{"activation": "relu", "norm": "layernorm", "norm_eps": 1e-06, "parallel_block": false, "init_std_o": 0.0156, "beta1": 0.9, "warmup_steps": 310, "decay_shape": "linear", "doc_mask": false}
Each number is 128 + 24 x the weight over its row's rms, rounded and kept within 0 to 255. Layers, rows and columns count from 0. Numbers have three digits each. The size before them is the row's rms in percent of the matrix's.

# layer 6 MLP up, 2048x512, rms 0.0349, rows 1272-1321, columns 0-63
108:113137101144092156123126107140142100133120177143110110098167129153162120140136132129130112118170146147135139182099100105146153121129147143112131097111127141130148119117144125133122075142080149
102:161134129113098135094151145159151132144134126114096166123137100120131163129103137129154139135140149158122102124127106171150164108140125112119105146098083149093186113136127124132118151142158123
095:136140111157166146114151099122130115189151127147123104091079117097118142183171109131158093173112149138127108124131141089172125098109101154115096130144118115168148134129111100138135129135117141
109:114196149144156142131152096099123159140148154101132168118063148161156128133113105106138095112151144123080138110179085118138159111142116180099113126125113089151111176129122112093151082136081143
096:152111096132142131122118097142143107132112142151178113131128141117125147118137111121188064120157152101109153139128116116140149104131103112122101093138138122145148163145122119132115132160108112
095:128118109051146105103135119185142162127119113114117114159122097126131150138110083105111140139143130159117162131136145162149156110170132132126124096131134098117124132124142114106136105124102138
107:079124133112120123138184129107117114153135097104104146164084136150124124138127110147142116111119109142085132154160132167148125091148097118100102139111120132108164130125092134147161124109086117
104:100107097153170147133125093143147167150128153120144140113126120132117098097123148105104106142125165127092128137153132109155131128146110138136116099139108122136137129157103109114112117129133131
099:119169168153132190132118144129142083145110142141145124165166107093131091127116179139176122142168119105105151174118134170135120062130132115093127135087094150113132145160117171104103087140125149
091:128107105146123137097213124142138178135146130116110077140128172128130116162126165180106083152149124127099111111147151133135075119136077133118116108108077155175160121157138136096161118087121096
094:134129109115115130108188120124099127119135112091125131108154138126125125175121137124118096116151130118121123133107115157138095144105124127138106105137146114157169153137112141126125127155137151
091:129098131098138131078179120134148097120134151111128114141150122113140162147077118148112117123135126120116148116142110135120105133115107147115115117078117124156122167113135084109134082150146139
100:144144059157100171078132140122131153124147135137116156142164085104138083121118159118139138122156078132126119110121108110145121121105127130129119178100153152120159122138120130111183096097121112
088:155126099115127160122143140180120139147168119065126148119143152167139132154169139169104103128151117161137151157135106113158162106128130135127128130146139092146120121109120129118112118100130123
097:144082150126093142105138132103143127137161162124110157125131136152092114114131164148123115135123129181161102140176111111120142093094067139146108080154095167107152099096105114141136129147118101
115:144196125143165122101131131167108090147134139102099131125141125132163149147141142106130061116145146147113112155171097162151144115128135144152118089130112139135149138079125115160096130139112133
101:140137095149168152103136151114114089132166126122104156101112150137136140141094132139156128145134122120142140136094157164151109131110091127119130168144080099171141175128118122122124121134120120
095:161139120089146116063146112159110161157104127124107132121099165168100140117142121105138165182160105131102122164165069162146184123141150136093125167096134098152162136148124093146133128109138113
091:146163142119105108129144119083154123160143132131123134146135182137128102144132135118136089131094125133122188136158134085130078140135119132114118127119123156175121146144117116151124084151076117
103:126137079096092138156105117084170154156158144096134123152142142131146108162158167166125139104123098145124136153103099129165150115131115162131115160108098094083153105113091160112154109134152163
105:167126108104126159102139127139118103165125140150098122145135144137161107151142118145149143113099105120124161133114147104152175110082100141147091120112128125051139109108094182153132130122147153
100:118142115145143124151165134136092103154137116099168132180088133134170171134136103138122109115124131118066160115149138094138129141126091156067115116117129093132130121169145152108114148122076159
099:080145096150090097147140124124095113142136159141134110137131079126151120160124106128165130091101141170122144148125140138171145144122153126125114111122132123095155106151114126072139112153127141
096:116142105131182127092170128133147153138115127113120141182111070153143095156116112167121159131143095140130128093114125134146107111136134147133117084100107100135142115161142126111143116125126098
113:123117122111126138093144123170172096156129151154121114106119126118169101087165146141125177096143096175118149119152087144141126163137102177095106130137165100101105111120163123152102144121111154
108:140139139142129151097117118115134169171171144119107130134142112138101126115143100130119108133096113104129126096129118173166130134175127154135079132121128128079186130118121130165074109086128121
095:097120102154115137128134118146111113159182169084136184095115116133116154158141130154145105182157161124105089122128159162141134173123125140134118065115110159165165141119109058108129102090143145
096:117175158109162144164140110097099083161136117143143110105118119140170119142096126132101093111196126103136123128148153149166123133130121125144119117145149142114179124145128119115131132156104089
100:122116108141160151103184118147090135128149147110093174141102103152141091114119125126164094112124135172125119120134126158135133102107125105128094116120169104116130134119127116142148153197126125
106:143168110143125136121101130094119159139139171118110124128129092185168127143101134106117112152155178129090146114118094126129097145156138162117134101106120160127134124095135134126105081111091103
086:146126127112170165118118131140166127142063117115118144140157082149122128130081106122117096151153114126089105123114124117133124140155143144174108138135121114117141120156117098091125131139163138
093:152103108095131173119135079166128143155141150119112122158137124130093153169138108175147151153157136147096149149107144174167117142152150128157122088151131118109126120119123150060137090112124096
114:125140136141144118109139176116137152115121167111134110118133115123146143150107161131109135114145095099137146144112114157130149100107123168091105145117094134111152121094068150138123105096095124
110:134115119139168149112102127099137151160139122132119147119138120152151118106174118148145117143121176117144147149115110137150142121141078143104122121102096121135102156165125168117099119101100138
085:160145137084113131114125121110138159142138124143147146108161103109148083123128126121124114144146115169097112123165152131131122142158094175087131144124114153136108144157108135126095129186153123
096:121122135143136169160151161132118109176099110089160112150103118129155142148139122160139122107118143128113125150147121115148132129116107098131104120123144085115141102143124090121122120141122121
089:106163081114125122129164139156133138133096139148123117117158144180129100135103102110137111171162127134108175147118077124140110143117165155135117096098072116102147147105122045129148103107147088
100:168136066161134125135166112108118136187166134123108125136128095128154111131114161117093120121154140137112132141149107170165120124147109115127113134144069144117139128100081100137094126164080115
093:135146108132119133102136117089162133139132105131104124152112086143136081103126176122144140140140138109129166160141143117146116121107135111100115155135126103101146141143132118113111183099113149
099:114149102161117116132145109155116112130103170163125112131163150162132104140123127139141091153136102156115092116110147080130103083158116154122115103109147143108170156164138122131139140132107132
084:140120110110112136104138129167132127184079132105152110179164124125153151161127098146126142110146112122126089084124129128162111112118102158144135111119123135096136121097149116137110105141131108
099:118085108142127152143158140119116141186107135125117093148098138140139133148181142127163115157134158169147166128159116153147136120097133162103122104081114154115104109141150108128100107091131124
097:119176142093135087111085137139092162142146151117123065138139131146115126134154148118134132113166122155102094114112084114142136117113139128139128129113109091144127123156156094128130155159138111
115:120160104101129155104170113116095145149111120145118151159125124165134137154145119130146124153138131109102168119146091132127146155162127144118113103116064107136167131137131126107147131095106112
102:107161104130113144116137135153157139186176145126115152136134109133146135152138113154151100140156125159145087157129139097140156126127134171153110133150080093146131133134094086115090113107106121
104:098131120114137158123145119152065112138153146148100122140127093148103149156140105131136104126173137127161111175107064152138134155144103124144106098126146128097120136094103139144147108142132127
088:141156131113120112106148115173136157147162133098134086135121117126139145142153143128119167136145103157132119121138069135150129134156136127140116138142154120161129114149124140121120153136138113
101:106176129136114118146132113128141077150165140144121121153153132135130140095162135158129126167133118135110132119104128115149127120136092125124108100115080141106146147161109131121100125099123151
093:082107128132145135140123081129132071142126102089081116188144168129167123147152126138119111103130121127120126068119135109137158166117158157115116134103138107102108169141097105121113121077117135
100:118149087171143135121133147109127140132090151137138159107114149104133154168092150179126076118151151156102167126158164148130150134127089133128120116113112092096155102108124102156164166126137121
# layer 6 MLP down (transposed), 2048x512, rms 0.0325, rows 1272-1321, columns 0-63
107:103116091132134113136134109160142167111113101123135166098091153142154120124157182154147137164108131132128116120108171128128129122143085092146154133098128098130117160136156127101122128107096100
103:094117136115176094117113133093116158132155140112102156170157098149135071122156137137152139072112115112175144118135147135133150178078091132137094076134126088094095111112145122118151142144133175
093:160123150066159151166130139169096101109144095105136122120142160118110117110114134107134137102146116128155119155118119153126115118185141131123085150130121110110126114132125101128140147104128108
110:155145194117059128121127122164083120104135129112110174135130113107168110108108130072138112145134114125130098146126114122136133149142097129124090113151137119126097130125134108121123101127104153
094:105159113111149093131144125131154135121117119119114077092082162199166143126126161130153151167166145116143132117137117150128132140106111128143098116084093146101144101138110173145123105138154122
098:126134114147129135105113153107195142143134120097148096130137070148106164122123133122133126142112162136166113126125109093147123117113149124138144122102132193144120154114129100122079156116136139
110:151157096077119150090108135143144148157123117139162149163137116148151100157113096091142168150150073168122116103111137120156151142130135146131063111144131118129162126090126106143105142161134122
102:159155137118140141152121111150101100131113102132107161129105137145127144155126114114101125171128143141066162110114107129154164141123155154139097135177096147136173132160092063137115091159112106
098:123121136108093085136168118108110088124109177107142151105155135115123127132152115075144132123128154133137156123136077160118132133129139122132110112117092128144139171085143097172156122116120116
086:142131133128142139105087122109104107082142110078127083120147100142110120131075144129047155130146141144085135115109110120142130124121167091131170129161106150097135121130133161133109099118174147
084:116138113118105138140152145133151172102112128145123173160132179145148103124162160163174117135161114169158127106154119141079080107117135113115170145157127074137093126063095101146173081147133163
080:138100099116104110116165109150153125097109089159135173147147107149112106123093145131097148170132097140134154128098132100037121132138182127109194095129147110073112120121123156126168128139139109
101:154126126106138146156153136139096101109172142181097120136152145133113113154138134120172084111138077194137116111147082157141089140184142117145099127113086115065115126109127129140128130170072120
079:111132120142200170121107195133127064130110123123108128119135116107082153140071123101107100131159126150142150102138147143122094167147102121156252148120126131118132111119117178097111116129127141
091:144161124081112100139144134106136133092126158160122165143134175105144124097146140122123143139158140141136097159119127148114161158149139105158151146135128147131140106132149130125136088117142117
118:154097089126153157160082169114093127165116102157107113128131093122147120155131148140122109124135124146124109133129082164168096150118149079140093098116149176131070112134153127129130127102132111
100:119112127070110127147138095128176154108130122127145117167142106136154178130140100152134085139128157133113131153086185118108096096144145116147082162152106090148089128140140138179150113125124154
090:124127153150086158151135131158179123117119154097139158112123107081142110143135133146159151128116134106105165134110120109126120119165155140140166118096121106149114097111162068132111137159151090
094:099131146115100117140100137133141129145123109135128161130099107137131169116090094153132096168158127091154178117126111175148126080109167121141150127110123101092155114129104138102148136141142137
101:147135126169151105170119110193124097142122150075101119126138173092136116120098117125140113116082103090099113170114122101141147118092107126153129113124133163140138105104155117103066137132100160
107:162109161119171103133109136127146113124072143133113144116112134142108105108156133173115135154110130145129098095132139076157142101142099152109119158147151083129125128163127175161127136141124143
096:150183142228139142106168132133123110127125132150151137149129120089146128124150154144119140128083112113090110136157161113087113148100138121058151105113116153145107125118118159139136143152149131
102:106092117107132113132125099100102189119124137156133168142090124107138118085129117155111148146124133141159144093141120135127145109106099131121162100131130132115111138113221116158107082113130133
104:127159145102167110146133158110109119132096102162115137125116143094072137161100092132105095145143078154109141109133101099117098134134087128113131120105132154122106100112125123075121122140123126
121:131098133146126123101124162106151119130145111153122119134134106141128164145132216135125109124123121120105122123137134116165135070146108133151094116141107102131170141127189100103122167109164094
111:152098133129123117151120124147146148129115126123144129128134143152124124049140142167150126144161122155104129102101115137184161113112106115118042139161115121189092110123087122134154144106123098
090:081105146131153131139121141116114155117085135120186141138160130114091084134111130116153131129119110107095091121118119144123158125105135119142108155124096099166104126097100138149142144146126106
099:114110094117141111139087111116124139136151140152160142069106107142126153091107192088105125108141097147123140137165122100108139159149180115140144120085160106140096120149169093140124117160108134
104:139128122141137127161145134147134144126123147134187166139123109113154095129092150152158139161127098164103150122129151155083154082145154118119131140071083161106109108116154112122086099091062172
109:076123134171147113113106134099125127144099092119166120138119114146124118096165114136106110132147122125170137116094102119189111115114088153149052132133101115123117117129138190093124097165141132
075:158128095146105145146134129099130137119168125089141150119114094162106118134104109141190146178115126151118121168151114104106120108128146136149164147150141147125161121137113134100130136105109094
094:105123113119207124188125117119119099158104116086125159158142142119080065155091105175135107158167143088133131121094141141146156136139162096125159087099111094141100115139066122126131153118144107
120:147104127122168124087116163142086120160123148111126103181148109120158104113129127147136150108161127095091084105177143104177135133156124109115110128159108165098129085127128145129155149109136118
113:110121120080138126121129146113087119112074122106136157103138143136136112115138131135108079124126101146119111118147148107099121121099103096143136145131120155169104184081156130162129127141150150
079:117126159107141128109143136088131089133126107176167111122130091126061104144112102066089106144124121126122111127143137119154135123160156124121130180098087126052119096127123111093120111133111155
093:069095072132103112131088145096145133113143164107150108102142128142122092121125166127105164134134119140088141092143106147131171138156146129133072160143126129107139142080150135129105085151128129
086:141135091167145118079159167119105151104133114124126104160100084165084141153158152108126129138120078128141116151140100125103104080123131088129192122099104138126116128124088110127159115118145116
097:131096117134144127136129142141160103125138098129141139075166090110151143104100131117113101106143166177110145130100137158080122125111158100084255149104110088120123138151172140114090115136103122
089:129097139089151181120147099133135103128133111122124130124125109140159119130074130142208138101179092077089114123107109121136185131134111109146125144132160161132144146101089153060134125108103080
099:122131098145140061173100147093136147136123121145114085091141091131137157144170130136070123109101134110109098117111150120133115113151162108119105095137138118119148138125122120123082166096142084
073:125129132136119134103148206149146116153098093094113146134174103117113127108109122101147129110153110125116122137104152115112150095109139137154178149142135131091113107141100166129126111115118104
099:112126113077152170127147176079120159161072139150141118122115096102106121153122160145125141120115116132059089127131133088144124153147171130146100117117154143120120125098156116129104133132125114
094:142157170160140110104159152107110112145159185108139135127144110079165127153103146122147145106125115121137106092087136075138166108179157123122104109126114140129165104100105132112148172146126077
125:106164165118118161134122121109150139121126104120115121136117149130104096167139117101138138111106100131127137151116127107167125159114163149105040147133132149148131122137095148121090159129147083
098:131135132146105123154116117117112104110125154147124132140135165118151147138128148153148110168142133099091117138141121119106102149140098117123096160135136145171110147147126120166153146115137169
102:128137141103154092121078105091138118142134098144134098114147132098194163122132128136130164169154088139116148143137137155116099122162101182114121109101158160138177144157146101160124066092111166
087:159145123093138114161138168120138136121141108147152119131136121129094109100128118119112141097125084134107116117140111116164106168165129131130140162108112114168080146133120158112145117129109155
103:143076143101177133116154123103106112168119161092116101140124111142169144154088108127163134146117101107081083122097141126149148130155150094109094107198132109079128144124125131166143127120105117
085:117134142145137097145145148167172095118168066103112128109121128127133162138110145118136107129137084152150151134079142133096120091103137113110156135088116129136116104143117110159132102111116120
095:123151111129097130106150164155143163118081139120114146144105096129135128138095124181133140092150137123088123095135120116119166134138150104125163127116119122121154118122115146130119120089108128